From a checkpoint of a small transformer trained on Wikipedia.
Size: 9 layers, 8 heads of 64.
Training: a variant of Adam for these matrices, 783M tokens, 5975 steps.
Each number is 500 + 40 x the weight over the matrix's rms, rounded and kept within 0 to 999. Layers, rows and columns count from 0. Numbers have three digits each.

# layer 3 attention query, 512x512, rms 0.0298, rows 11-63, columns 256-383
506478542559487470478515481452511520487503484456550496410479433568487445471490553466438547387523515610528523515489527491524499540549529489546522500532484479488500502553471442549492533458488501528486480552485544465487442526489481519508543522448493522508452476481520480499495440490437474464475493525533524522495488497482536493502476456525525505494508455491497447452483509456483489488509
547493541521483501506497497499480554472491505494506537528515518481424452520492514478487487443480516517456512504463495503498551447521487516565509507563464479460505463475563529488515460449513484518561538515458521484485506489513526480556470499533516556532502469516490526444501435549471489546550499486502536469490532542467486520476491536477454503482513510519510491534541511460439484521438
510487519501484475485497490502518535461469514489514520416481472552474498443483504479432529488550551575504459549443507463508480525502520433547544485539492419507524546520463434503475507483457526556571484560493540507490457505489517539499537522498477492571488528460513490510466498520462496464502464540520554459453499497471556513518489487437520506500511452485501496484541474462475464472498
499506496400521558498492539490529465522520454473492443555468506525534513539460433527545516546484470445522492482578499531488501526503531528469478489477560561483475516451520500459481498551516443452432480490535437478476533465531486514481435509471497493443513506524505486527530517487511538471477508502493458552505466447540460479475472481549550536545492494494504488476481488557543570545496
473515500446524521525479513511504504552565498520460453569493519451508542561514451513562487545444459429479500466547464504484542463508475521455474499466531571488496471422504538484573465495484482464491485464532448515539576458526542487522491504522503494470523498526504516499546515539541496513481529492490486481559496527514445482477511495514457498522498548532494499508492511549536554520481
510559495421568565473475494457510482486497470503462479522526506478520573504463481483497527535507502504510447464490480521500485532477503531460496459456584563523457523469503491442496516496472487480452403499560461506445531509446480514448497523427501457484498542519554530560547532472489549445467488530514482540493473474514526440486528487498528573524524433496450466498462532549504511516526
481488476503513519523480490543495527520591499544422463555503538447508516566517514508559503505471468469462527508506503504472562468502504510482502467455521538540481484445528548517548469502536511420513521477535448502535553468513525476492480488526436502510474523558500506492554483500550545523529538469507466508566496536490445510475542534544498470492541567514480512496479507539509521482486
480531508475511574500492517519503541517537488504417448543512532486499530537525495483586499528438448456484506498518476526470539470510469518479491475455563528524470525407518541451547486493493478411504518480479464514520561488534537514507474486519454510455525498533502510497538495539546530443492499485509494515545473524501477500481482506503488489493494544548492545502496494571501543519478
501512479591468442492506451527454488458464553520545540440519507533491459495537509516486479419572525547507504552446512490533489520512510490526565517522423444515498470594508477563424482518516541549520530533467525510513444534437490488480490504523488520549480476539497487482463467510481499537524480484491527501461538509489518532545511460461483484457526485463511507469531479451482491454530
509500464524492458463485467485504494461448547522548565453515472475479475504502568485472464455539531537528483509466499504541426532462472491498557484501446473511524505553493500522460508487483537596495487504489490498491477530433490461473483494493543522576504513472524471499483487456505481500488486524521526506485575470510513507523539479477519500477484522463499515474527480456508472469551
515465455566447488507523491524499496476465476466578510463530442540495441446484514525428508454567551530582491512477551507489490547494512480523526557492455452414526529632514445590471530559544527583492528511496529470464439507506462441494487506486499506547543483465474452510475494462457505532519505509470491463444494487511558522509472485510590469489480444444517480486493468446523471450504
475525479441522564498496504501480534518558471507409472552502504471486534528483494486566534531456471452500528478509490520514511499460509476488460467442554576524465498426520510462517488497516484428465462482527474522538559474503538527480499526467472491510501509516549518515573505542498526476485499511524478545506491514497489476462518470505549505531533495517503485500469532570515531529477
488493512452508587526500513493542525487418586508487464497486501495504476523419504458515532508483479406526507430535461450439480544466492482407443478430489553507510468506469496456487500477530468440448532450573492510490507516505496504523433572563564518548474571430551452528522489463554540510540533488463515459488491459516501483491534529545519514548513545497506491530480515492481521462541
527507543526485438503467498500474462569498449503517564524515543524513500490514434511426494474526519528454526517463454482527592465528518523526496517588517495485527486467483507486523499444459472509577474550524535483478510501543536494513557482454477486448463431559479572470453505547461494517523487470498536520535441547475450470566473530459391516479514472527496417483475483499502503544474
491503548465494514510524502446518475526544476493485437491481504550510513521491535500525433504435465512498463537565475515490496474546477475528493461519529440538460553449484506488512485428424524490532557539428502513487563526539501484536549448478439526474489489501503531499476483514493531459537479471466516529509457547492490485484453491493511515508519492545491500503499497473467492490473
513514532481507565486481481476471552423432497458517459472537465472475478450530570503523539498502506505549516500495492505543441552498505495448541541429517504482471512536514480472462512530542552489467512494534472530504460522478484471478460521464524478542504507480533449525511469473533578491490506549544480491469529444479580470468457430512584546451546455457507510480462529490443438459510
508452511510458537516507498549536607515535453455520444553483435452487456477509555471434511536439464480516518479502573526446570484512492520435445576503524511457510528510528555503610539563560580531519502453472535514503521478556466476566500466520552519453510509492508475484547531501452496505496467531519474447534468451501547480479448465570495475454414512506474503499461537459430472543409
492540518527491551435489516515484542461544491519490543499498450456496510561484550517502454510467500477446537519467480488441505496501475490440556464492448514453504499541513562507512479578479666563462464468499483515525559527440564444569526534553539617545552461541484486522519506497500513526539473532531502542453538483474536492525477472482601500452543565477477472455557473483436512537465
455524525463520458483530505494511505498477548494463584481483456411505539536479536429509483494441526484466441416496482499504473484510426447472515497472467534546535489501474527500565530528508504573469458509477523489486480497471499498538499504509563567569524537479572459490542492485534458515465511546569519517455524506517474519498561494473486521493459494493482439498515515481492506467584
491525500420503565503470487452526526490462478484444510515477479466464489508459479447480475536489512545439520460544466563486498547489523466478462457474554562547517526486511492434488519462479497443458436443524486447496526506493512525490515514444473523489468529504501540562494502492452536470465443507536544498493488469487498483536478469504456544524522420500485461537476540513459509549469
481520478438514549518472475483483499435461476469493509477503477448531537473456556474466478574522498496475455445463497526493497547451497459437528513399528522514519579568511446468504531518524559530476441468567463482519488527436454480497490505478570515561511524462532469574526537464510526503474514553528494474469540435509544485491519485510582496538541452464469525534457534492476459449511
478531472559563450430499599506454511495539501524538515518548554407510507535515482459511501568503455447513535537473547460478555512485483524442571481489467515513535456423528442407502463544512569542555487436569533471486425440569489499530442522558466519501493428594486431456478528473534543497489490441406519508430541483496474501538522547477488466596500554499478498495537493497493511395470
510521455585438496492507424525536478503576504507504480532462501538541471531433505517508507514507417500522528546510488446519482521509476513505490508565467484466498489455427549537536513583562431499430597532521525537488551449484510517558540438529459517500429522497471447522431478520503523559459528463544517500508492479472488468428529518519466425508519490511509573533517471492565518508448
502513472493517509517490514532500466491495518457504519506481472474476494575532486510541478507485473489440493484524544466501500495495502477525517521452529464563474491483535510567464502525479491494569498480446524518526558491459465419534559497551440535507526507510456508474529524460514465498481544482537423513533479522473542513511474470462518527473519483452463531554514530494474529494530
526511493531509520449531560533555525488492546540505438498535487527493476506492482530516499515551504515527511494480574536484486477485524499507533512540530530471490503542472489459519489468469507478513456472505519479532479499547531498413500513451542507483529522495515497543510478471454477500529477514488519467494546471578463472529542447539488502446441559498541522460550450514538486530532
505507493490499450488509496479467506455464511479523551510448537510462499483559494491502496490455529455480518465548479476513489531439468461510458509513537507538516471418493486547532531470468466519546593558457504485526482464489496443511484470494489526526475494544529532440467533510484499454427538511499510491528481537488527506427460563498500497542478440511470443471500598513464507494493
504505523421521453495464480507448528507474484487470559511431497490524552516555492465503489492438532510437489450495500534504495505489474465488473504493521529554503471490533522465541507449499509570584501534504450507462493500473457465512477508474500516536509466487510568438487492563531486526482446537521468549558418530465541556486527482470510555446488451540484434501517590504415497464572
504529517460509533476501475495408497480485540561477519472430567488519531523544551437547491515435500465461462462508534546502446509483430503490505467459545500601544455501510518447458487468508491475569492471491493551497472567476434468499449525499537477468476481463521542468505490556535533475474478496509509462554496548424578569546551471487515529438487508500489476523501566486489529497565
541525480546560502517489534487531465537541533445518526483535558517522557422484465521485510504497470482497491490490524499510535476531478555486527542529515494521494493488480496465530474575490488557554491528533466560464501494480578503460521502530458492532491486526499468547487506491500480470544496503480481470466484481529499451546496482459483509561523502546506485455480498483518498471540
536515483492500465565479497498437485526524578507457550531531519457547497538538496493579481535417545452450488415481505505491499506506443517459489499463491517518555466526540533467505493521460509496509520452524471500496523455511497431543495486508510543495512537470471495467481485534518514520514526502476489543505516531490470516472485535526537527439489530473494482585488520494557557442543
525522460508539515524543516485456433541552478531489490528515534494560508546484489535533488559501447495551512511532497528527496502502523553451540473469492501470474499480516490498501449542517490416477520511487447514521515453526465489429494486503478476498531521482466480522525507442556523475520485502453473482497512476528459510485489487521505478560503507471497570494483517535556487519507
527490545490456446483500450506420532501466479512474466468455460455452474463443590456526499499509546483429526492556492485543476461499490442509549468511473486502543515486537516483486526456479549474494512511444551461497449554488496484548511493475515522552481489515504496444497486529535504515470487539592559529490589504416534502478471551485525502491549492452548498563474497483486472478486
484489526512494521471533523487507465503516451474521465508450527544487497466487495530527524484519467461541521539490522510519484510542551550541471510489527469491488512469478482471460481478534443488479522547460463524498519543519499570457547453477473441470528452552430485502542512442503560480476512471526463516504489440495516445494482470488568471565484506487522479464503477571567515458493
505506488510459467509489495526470481527494516542517516486498452520461463449493555520456482447553530511499549528500538473540502477529511456537511519545476476529498480528452463567494520445500523560511526541477569455547445533464470466516558516532545538551522535485464494488507461520507505535469526521527510493490548530450519479520490501471529459523473494507523513521487492412481453441504
461478464439524545492520525477467487515521517529516482535476493538532457474532471531532519526524470470572506519569501466499474521439525481424489532430510483460481501559444495531475504537506500500454463505518478518542506502492540512497461548497503500478520455483466466525541521458526540463494573514472494540538508479546502450503484460551610490548492492475470498469512459519590513489544
526518513597494466493470489538505500517538519520497520511511517486484506539496459505499477448500493505464528524469504528503574451558527571569523492550463464494520477483551526542510468467518509470565517489497484522510562508519485465479513446538423516469471479583455547467479484535479467512553479465463497464510439553476475527529519518491403418491512520522484484467507499515443486500478
502532505524525486530444457566464537435502507495426524491579499387468550541496555463545504538446528501449487461440484521518521525531508478498496541427482522527493504466530525512526522524524561460463493495519468495490492476477458458497500517478491502511521573508570501460519449496552466563502503504531488471452521532447518524452558533527446501458503520486510534577461525545457479449509
549512501520460500556516501507528479524505475497507518514535478602495489530443405571465511488511479558500493517554524526521526473560571501606484515532545476511458494461502474497488449517493437456529492526482589478479488465541488520449514524497476477432513484557445529461477458517461501506512471505459489532459406513485456521492471477525475475547539462510547496502485475507501505489461
502498561557472439509521454514491521470487503544481536445525462478490489533511580459466512441535529584484502557449511465518468512526529498508563500507485470529501470555521495547494508506519579570497517534464519493503480533454462502501559466486486523564482525531521491439478487481487503535555499512520526473455557517455518510542559481441466472442537493481508489522544507444428421444501
495460487574437374477560485548503477544470519475560560454500549433507463539515545456457465437524491553484520506475484526508454493551496514535506523520442501497530479535545557559527502526519496557519520542470533469500466502496513462536495482478504543505520464547485519459492469499495443562508430519516506511484558530469481563489516501471410483474420510471506536536523461460455498480529
485468496554481461470527504474511482492436508537582540434495467519518448447513555447426491449578532554547484551493523469519447535492526493501536494554450437467513506599508448532435521471491516585498516491459518452466453554480484488513536483493516525541498508429518457485464499466495471531509482534480529482487548493517543535523493496500491524463473490453479495511526493418504477471520
516491474509492597434548544479504495532489466491492457478509449615532461484482501493465523484496520472537498506531489505510536517526502487498538496493541472450456538514505470530533432468474484448523506525474548444457518518566466474526491496476496492473487451468460467509484465525463533462569466479430488481485427501502529472475385489520573555467532456463540438422444459514499510487454
512488477552569550479488540505536478510474531487520469518477495579474446509499438546504500462524491436524513466525480478490536498479479490532507489520492466462474498509481479484511431472468438475497535508510501508481540505594515483533465499538486492510468447483434505482437478521503516488540518433433492458520406525529477479500433515514525496502504522525548430419512443504518506532458
511493541548503412471538486499438443482511524527462577452488504535542496512500484449501511426489549564453494527443484494552473487556498473564585447549484525564535467521489478520444471450452573516507444557493536488487511475450549528536531457431501559498413489558544553486477464535487445505538464525517542530447524540475454552568524477443461561450588465513440459527519533479464460487536
476572504473535489487444504451480492494501487485440558503525542416453551512464466464480523499486518575480435488435509539517537501471546486514491516475531524538538580463476482513531534459440490516543390526534491486493499494459523528448517527434443485523492487556533579526495543512485455490482437518516549561490515521484495503478552493459473507523521480504443457490472525554505472537510
526475534446473505498523490499485545514531482508457514508471445540483476466468516471511527551471485498528517513506536555563522518517518481466489501525512506545558552525489496496498565537529553506542536472433551530463481506520477564505508444469481499530438592468503497507541510482476498471483486519580527444485503467476531538540510457467540491471524439494472504516500570491485449452471
440545507497614477466474512470522414449443559471509535478470573511481556486584474492506498500483494499506433455427453461455433465437470490481541505477499497524545538493456506420502491450444470527534450512517470527502534520483547488501452494486532464508507519496515506549472538520550439495469457534520506554473493488542491513536531492455469568485494479542524490470538502539474502538521
474500433509552441477497445503511407448476509462529525471491584454531539510513540479511415482587506487443477483455490479525490509492474516554542468474478516521444521585582526534473492463499500505439511531559390452483538574447427493527524468530508531553495462522463500484440475454510516546478560474475461509518542502535468551549553535475491467558472509477490537480471496510496478497459
461564453420555585511480503453506509434458507485453523521514522467449530510462481500544468533492492495486527491531477537521444524470519466474535480434522514520467530496495494471428543517508486459431477428535475503515515513456558496469495584515530486487551535478491472570509472498531561464455506548555526540456549443532523491503482471525552538555540472473511549537522520480493524486519
526466507499487486509504530499547504564495466499496475521477474576491451484517445499481520480510546482484516514546523474549511502539518498540506478566507473492501461495489503488504493538483476470496511504462566487491493458555471529494482462493486480426475527502448504483469483521485506452524494507488526454526458501520491495542396467535469550483500450526510467496518523487459525539464
499492554472488513468501508455517534519525406537467433542523521408531535538540560481481551527476459558475525567542497518505498498530541521462492471500553510521474529457518483452510522497476570464488453470526503508523510461489543544483554488476439452456490512508559520495521544516484511494515464541499488503508533513501494462494473476533474548531560518543446534531490577492483482552475
425516429481501533503473497468468472443440543501450539502516532427482522531479535456484445474532524488411463479441488458521496536470507467479528502434492540536537500549488435550489475493541518529415490501534492431521492490432519529470506500545549512601534508500479478520454476495515515537542491475485516486454566502516445524515524496463491478531546503491508510497504510509520465477484
502570444463523466551487498485512450470527532451548545551495503500497551474463408531491472550515478515498513459481512500510510494464468510578489532514528526468503536471513522463516562499534455512521474472571499521481486476501504459486485599546534504466524499489504511546459539479493498536390493511503516552529489478508500499541536551526498442568421479529498577525498459490520540542525
# layer 3 attention key, 512x512, rms 0.0298, rows 11-63, columns 256-383
496525454494599531481566545454466483437486474577493484485434490542479536445476513449483495546555403441526446500537506534535465468449429524471444494461512553515470534525558483464572524441450425421525487493515522454506527533516519560474490571565549499480473501461489464563514491485539475526512533521461490446546523460549526462440494544513506432546487558543555479471523466518528549529524
494496553496570456524473487484484523465510560501472541522513540470512521477494468475530507517482462557483501518531459564533519523482472529488498496496497487491575478477497496485486495520472526510528501542491492480553503509466491539480513506489519467526478451542502507540478445498483503519549498529464524487480519487505483456480480527442470524540496511535528450515504553527492519524514
488580472506560574501514539465475514415490469519514463469397482519465533495562549454502519551540496427565464473531488514500444510425513448454504486469497528505489506538521469456505491462483479439532460475520463446464495536511451517422480558548531481525489533474539449473516519488541514464484499475533552458541512409501517513515456514519574491510506533515568504450508433499455552477471
511427479479484433514469523493530517514492551484537525513576521502420433527439452571455487428469581546555549567499455454492548510557482503544496487546494487476519469483523490584475541571550534512405528508532482515537533459476547490567412431485439554513568492523483540513534551515461534525560557508510481583423472571513477516522540414475423564485480475439409434523502542465517476521487
473446559511493431464466502512536510557499511491515566552508505490504520506497454529513486492478521554447497507548536508504519497571481546546515512528503478491519470448458516474541449504448558550526515534488535521526529501490511486532520482451472462475508457579481573450490518519462474522486495534493456515448487581502479499473547462467460489532526464493479469559525593550500500520498
467506464468567501537506499435493524536562509554493538531548546494410543535453462484499448459482550515508514484463468552511492519545538530521411448490498523462467424414543486500509540540521458498500516498477477471453611476468540577476491452450453492459472541533489506544504500496512525503544465512502531529442515567477448509571535516430422599514482471462456523535486494426480474490547
463468523495508483513464482499494506573536462511485542508521505489551492493492449526529496468513478532467535528512531539479527508532537562523514467487500480477473513487510516434525476477463508480475466530544520493496493503513509477536560499460494465474467469605477549517468474501498523529519480499447469536480482518489459503490522507511521503530541488514484484509491507558511504483489
488482559512507467543481474482459531553508465508494543499543488491529495455495433492500478488497472525470499546477494563498526505538538564543495485513504467468509484473495492480486501518472522484478475531530518499494467522509468503525548495486486478451498503569503557531474507478494519485548460498459482555458488524495472483517513519507454520545522501533490474533486490548480522476504
513559497519440616452563478487478470437459544498553425429457448537544393443547565463496509529532463521594482468471502480466469568471491472490515539497466474515490505634477455494415496463513455502489545451410482512433420484502496549535532570580570529554501553362545378467459521554512493458443499482494533421537518453500574598479384492584536412365467524523524529431502426474491496535513
523523456488482551490519479473483520467501529529493498525507487509425451541456533522492481520503557492530483478475495485496451522475474449498467475520511535502493505531501484550464516481515441517504520442436517519498524473453548512495455492551527541515520539444503460520504486507540501454458490504599515450524510463505530527505490501507503460443470539471499520445465480448510516521504
525485465483488538477514535539504474438507516466502438497494485509481504547493555503531493538453498494524492474481503482502495498469438504500512530501540521530495534484515459506490526529541486480523515473525478541455519492506529478507443470500512519532542550432523442501531491531529489494490535502564485459535471469487518480500474465531522495472451532507514492461509517472516480516480
476490529507504498514494484455453516557493462486512533490538487504502466488466461513486483464521484495517529534484476529486504520533528510524472472488472451462486475484527476469499501511463486508461484500521553482506506493504505510550552484481483483460479464566515557531483491511466500501549451500456479570441498519484499496536492516503494519536552492509495453531462479529487515507490
515507502397467524456480519500419524490514513513465514562543488459479516566501479479491465488490476476471537474504501463466558494552474461410470512536443583589452466392537503501529506491492492465457506484579513486527539526530584464515441500529501501591457524558439497519543465516494477592532530432506454484472466525451513470419556468452455497526503546579454466502597473476482502508529
494487557529527473465489513545554477518453494499505545464457505499592537438549501477517531493525509499450511506570537489513503499520562468506507482475453461517555512572451553488564478462437565526520485559440489447520497484530436556491548532436535485507515418486512517431483475474460463490493483534425551554510545486506439557511501541509531473497514464482521516575488538521536450489534
550469513515557442517512478515509477488472434491517477451478490497497493464534499462506506510489550504485432532600502546560481489507487506513527522529553411501483504561488462545475466499474544469490453471551484473565452566471483480488497492512502493484528473511482554539471517481513544518523529488517488467489514543520534473493458539558446504561465439524468456500468544519453506516434
542515494422518522512511464508447526470534533471517460541540500497425494532516511481582484531452510495568554523505478475526469521492423478503423526482508575474498477480538496525496540551507453525468502490506510508474586479473539507481432478548496505521469570491499452525479473527551531438525489482578498492481483499508539478522520480523498490481443529512468516471435521442485489524502
504479485498550466484517547559519512455501536505526379532435610467502581600531516462483469537470463450507491512481452543542487495496416500442514495465475547539534557413495552558593527630526571460506498564535502555505526594510506418440473426504467436523522538476467464581536497432485470469503482601526471510551456468565513423420466531510511493567431501529449525488516603494528553428458
460567495489450465440521524436471500479527506541475499588520542484491487537443493486421443537495483465498519482493491552478502546509451506493455502467464573460529488461466474585494504455465503468592522476423498530517469543475551562481507467521489524548479535497439447530498551495517472515479451463598520438493478508477512523490448531513535434488474526512511472498436489498523552514501
453491473525495472487491543485405513488483525498469545510495521472435494539482482543444467529526565453415465480464502503551520502513494434462493485504483488524519501491512476589553498530523508489518486473516498476557532524497563504482440421523499536558495469551496514559481515496508454520487505477580513444468496501489505467520513550416482534500485480486468452466506481466506545485459
501475506494501425451553516439453532477462450484510503446478498504427471478497482470456479488512532518396497542546465478485475517552491453482484476513469524512557453521506512554546519558467487479545488536497484461544524476544496549521522489496501531566503512542485542526461495465442472497525475488498551619469534496502517487486445514517460544524526454467493502515492528480509530539475
492501410442536526447525517465463481413504494478480486470497534509427503581468510509528475508484529492471495490471434465566467547506510434466477510481539567541486483488546453486485541510525470486545516486523508515431564479521516539483509433469520513550453565460471473543510491509510452433494481486564505484493476534489489491513484508497501542504477535510495541500470513420504483502508
453549458489507470410488475473502454516516424520530505483526551543476499495554496543497517491522541579634532537519507457485568494511506386426526533419433547566405563485524563539517482526501466491475557519444490486603522522430461374460528522458495518580476553546396456476529507462460503474446467480526510523496528437424433580518521509454511565516584520484529498517541534480487499516450
486497482486532521543472515502493444537555397461530442455492526498475517537519489549423545501494514506547429532493528501488561503508539475490483472468467481496465525526510543510552526456514454494398461514500483461554493509588444452529469514476535553519485539556407551513478468514481501494474495432509524519433522478524481556526490511432505475538527494537506547540520506507526466488475
517506538523493462484532517497443534469481508561446531537524491520543467461540522498519524475482473526445501503502512480495531484525467498476474510520515549513522517466491464468518530541474482538480479535533490512480524468495543498499514505503543490532482495494509485490483479541529490555529550528475485484527490514496524494520546465532495532480504507521527470471454497496497498501516
514475491439472530447476457469544494512538519506519523518461506450470522505462493485508487560514558428499472495501460532518465509480511514482515478506499516460487486534486521441430504443537509557516473457469526478520455559515517528488511558489505514469471447445496515496506512491470508449500495512558487485497526550514470502465483485495509491500454510485498539502598457509500476504478
496468547559517515523478517508522510551483479460497481443559495562516468454500485500489550452454544542483510480487563494465509467560532533569475478504545444462482493481509528564513484523477485500393510517502489517456495479482537490522465520509495501545550528517543474476443437507470490535474499509401492565492468521509531445534468542540485517497477487510480497494467536492512491480551
510476551458474484535485474540494545519532493477506484488518508517490520495516502531546463468520490498467523473486450450497486521494464532501479550523523530507517505523490501528510480490485513480531511545527502553464514465514567598534522451443493463525489483531511495462417503562470478514513427488469483521480482541451520475544502447511484593502535448498530494477530522523500448524508
510481541486460535523490447501522523486498577461524571521480525435542496492513510471504488499452470521446507527454441507509573475542481545518515514549506461508537493522459505504473505455482562547482502538486494552512500506569553522556522468475494443488501466480520527423443537561487487469531468452466463543472503544523549405505521457485485517478538527513438496460523570515487454515492
542542481489490532471481462488501459463488467531472510522452439512480495486512511488437514508496486481542528472562470520484442506489541511473516506510502477503448511557502519455494519437473478511487474475487535460454463481472463555459506523493516476440489499455529521477504516452517531526518531522475507491544511469514532521564505444507514442453479525512529492519475477458483493508531
482392570475444508576535488471479500516488554502515570520518509466509489429510505516559470506522542556441495507488489459533503479520439496560457558543505426500559426487484448473511487486522558587523544542530492528505468478510549582500530480493509485547466538459517507466443536498456516481508501481499520568502479541507497431512559481466466558467503436509444489481489528504477449499451
500487441469505500494515465451468482491508424556525526489543471534487500473477486495497470499581522535527469523454499502477463514518559480552437504517497473489441472552499434488515492455504518499503522483483494534455474448521503535539501516484484492538527548472493480488487508516536535473532478465478476492462447515482496487535550423513440466480512501469472515449516467457492441513496
524557505526489448525453509530484498480523502480475446524513526561490540467466488491540491561448580541522491535554486555537475487508519487473516528458484489501546518492525514496525500549440470504483482481541539490539496519489515483462493520516492485506537479540467542541475468475493464482507490473568511525452519456515496462489447576533484411578442476538529466500451480556517574450437
534504473461526487505529536492500472497480478477520511466484479558481465461479520474485461474487534478541543498491488507502472528470523458507446482502508535454481490559539462579518534521525485482477504498452458477512480480526510512488489489509478518515530484512510473475482522489500532462493479502496536513528511446518497530531497451529483498501489494457485491467478466470525499469486
550570507474521498476559504499454510474467483494501465415429523496523511485489546469459502569494443444520520501519545574534476482448458486450460489419499594505468500557505491524522500469495495474460454531527498489539452562524457462487520550568560508542498487471525470532519491441479492470430491499514472452573549409495491448421499505544566386543460556537537493466481480543459514495484
572498495464443526529534462521499473469522490496493511497542481521486438490526539501511509545504527471545479475462538440490473515496467500531497506556556501506468487510497470551414490492524509512516500453477513552439478475478518488509482504518487522500495568414498448473526522493529543478508505465515497459505483509499538527517500469524508495447484550476494491473475476478490467492521
484463539497491448504461503518521473548559487489515523477469501493539508477489451487493481470475468557475524518536504525491539507526553558527547503471482496486507494499463490493554499479470523519478498569516477495512492494530450483525551525455514489507495483564490531487494462469473478535527486502477503543480515486511454463513517473515488493532519456504488481503556538530499501465485
432493500510524496503468497513494494548518454521465503536519495513517523530501457515486499470508501503442490515497509519512519462521539530499534490461458454482482523452528509438543508485484515504463441510574512496520517504515482509490550503458496496444499465607511549512509482487508474527505464488482476560473498500497463472511532540478497523535566481507484508514519483556504521518493
513464521533462448516469534482501494526487497493526539437520479493558495421503471507478518473500456572482520527538486535527537514500575525499513516453483465497489476523490466498520533467445515527501511532578471457497437478503484504532535521474534495519522470557528535483522474493464468549502536505445539571486517469511419473506534476533487505525519506506495481566542498478476464490498
466569498550501561459546478424421502477444450554453449501496490498482542497509488493532488518570537449520453499484446582556493455495519468449520545500487491503502566582486522477502523518472418444478396436481521464513445525531520530443538501583504456539476445561523472521437517495564486557471448459470538537506548445517541469456458572461523506508489487532539527479450379485433569508498
455491463572534415447511487548497475504451561518539486424477579545589431490493520492406503551570456480526530534519511520512492541471476453458504418539471457510561586636495494624453475545489486441450510559511507506592451502573522467504515477538521514507554372377522479561439492518451501452455484535459516420575517436509551501422366536495516394516489429529509488521499492528583563488497
508541454490503537479510516522508507445478538522472445519453512520466504524511551465528502532497512477526482474524513463527483482450470444479483525491534524534505525489524514545491505488539459497525519450440470518502530496483559491476453491539513538548516540415527426505542499511549502511450501498582523449546508498511539504463485498504491471455428522494517542467515495479525508516501
531494486451517527458564529576460494439491498458501471547475429517534508532523507491528528565445534472499554500537479519521485519508466497489487529433588534480485528468567451543534506497475542469508501514487495458459500529502505443492476496476498517541523545501487507548511451491493486541549504497492460465466456483470485403505519493534424462547404531501527474499516568473485494441476
576491516419510499522516510581522461523561469443462544573504443448508537510541501501534502514420460472477515415539507492493520464468467537506481569536562598491454473409512484456538477416490512514515499544505495474510504521498518498467469535478506496561457518524460534423479467503473552544499523486452427430510452527474470459514579439493473517527496542547560444480586516549468450471478
492511516572473481460509536417523450503411426485510539468418432536506476379512499510441519493580561575495470493540528467513500534502600434547556517539498373473593520692448461518501503415403538546595486472436510432488428444499489569483531503492530483534474491510532534400463518485505414477485491493492562535477519431544526547509402537538498475445546439478457476500477494474531511504478
448504515540568497500500501448485516508474493456485529443549490481471458475474474483491511488517560517470462492488497531532527535514539497531524512481485443485535485494491477526469471495490513496521455491504496455478503478510492553477524490466501493491483466514539528517451534493467460518512415493467562579495540494518519520557462561444498554498550490469556514495420488469518501528513
521548494510442580508439457416506522449454379466521488571456488488387500485461512555535517501497505490485506528443462503554478474494516450529528473495516517506521546536424505448479506502457480494505478427481487535457436536463464504460510445479507505536494515549555492496529568446509449449501493548525522614474481485540453514516524467542479550498447479471485472419434513502424538459457
470497527464612493546481519491449457462524565515481538521542537525472463481582505473445526550492535464571478446473474471474454502431468485452472514536551499478538413554510511507407483445505501510542513480454530458532577510505487537465429483482511548469445522450509498494506590514480506424468464497497515439507489516506534490618507583396459532460535548515531490489488477472568473551479
404557458487631496477523412528559433550476535495465522472492568532524515559470488505544485442495511471515537471487490508590466558464581493523508509473534564519408538521598492427461528438568445536455546521459506532495538476503468493502575521509526470496423476451500483483414448546516549502434527520516470430500542549446488545470418464449507539497533448482506518524472482502486472489511
477492498465483469518521494385482536498516487537485498490532514513426420511464469497467448502522493520483575504463488467444477524537490480491415478495479547464496426523558506558479542487515429494512538475477497514499519453486515559542510529545520563519473573520486491532489525510497509430511516467534524535496514529484477520494504483522529522472513542474473490518481498441461524561510
575463518520397481521515518534593459516464442482536508509432496513494520437556497495483549502474503477517512521568525452507532467459473501535464499512509521513528506556441538512546533503455518561570498550470502485484452485542438459497520548510522498491523563511485543459490565476487476477518510529431515515522475486549525405495540437567497485508469498525491476502533567510473487505475
483481524544550459508521467462550526507467434535542430482459563503467559475509473472483493500513498532519506579556458528463495483520548482522434474477455415457558536531457544515524527554473487562543483499503542508517511499537496528491559524538458471388509523574508536535476521492501505486533442537494504545519515530542535448487472533538482467552519504514473518533427556493506523563545
448513479527457509485532512447405468485435498499480525517531490469509421566443484521438520484510583455414458481454484503508494532557543470473500528470499512492528460512539445555475472467566463477529506496459519482482465463526528505522541531510496512578426501504470522535509442530468459582498466453536498519497509555475545524490453559438513506471520542481534509523470442473458525525480
503518477490499472529484540502610446493550516520478485506522541530538480525467541519517503479506436552477562472475557382536447513513464487497486467533545543555463483491496532511518482450525465546530576493521517540485521454474467533546552552487552576538522536457517487498543503498454494442492585549541556505572522478483429575514514458495547473465540492466510542556539541474535488549542
# layer 3 attention value, 512x512, rms 0.0298, rows 0-1, columns 256-383
561408463495530511451416433498617565508447505425502497506495471471472481474516523559467502479507526525518565552505498422484516503538476493500485484498522520453474526524541532493478509479526470503490488539483451538470477500494499482497494432500475530453510468508475519559485475455522555529569474493489458510539497486472545454507467442501517479509478464482550538470448496503547525473536
499495410501473507520533496500528507491503477497501446515487536565460455499541504509528463395534466440486437484509440523514532524481430506514516499555540472469442524510475466516540412561507525462503508477491501506472483499468515491498477429495431506479488482544521490503531569486504557514507478555520447479490505463547495517475526445501473545498486495489431479465470495514463542525540
# layer 3 attention output (transposed), 512x512, rms 0.037, rows 0, columns 256-383
476491456535405480498537504492429481473484565537580518529530501498487481547499505505510460462460478497447480484437519537464517502521489532509503539476476538504546472612495479525532539548458495536460533480469490506503508514449487554472485551579559493544488543462468482418528502506467525511482514439502489512449528525560558549501516507452558514486516547476459520488551443519444486492504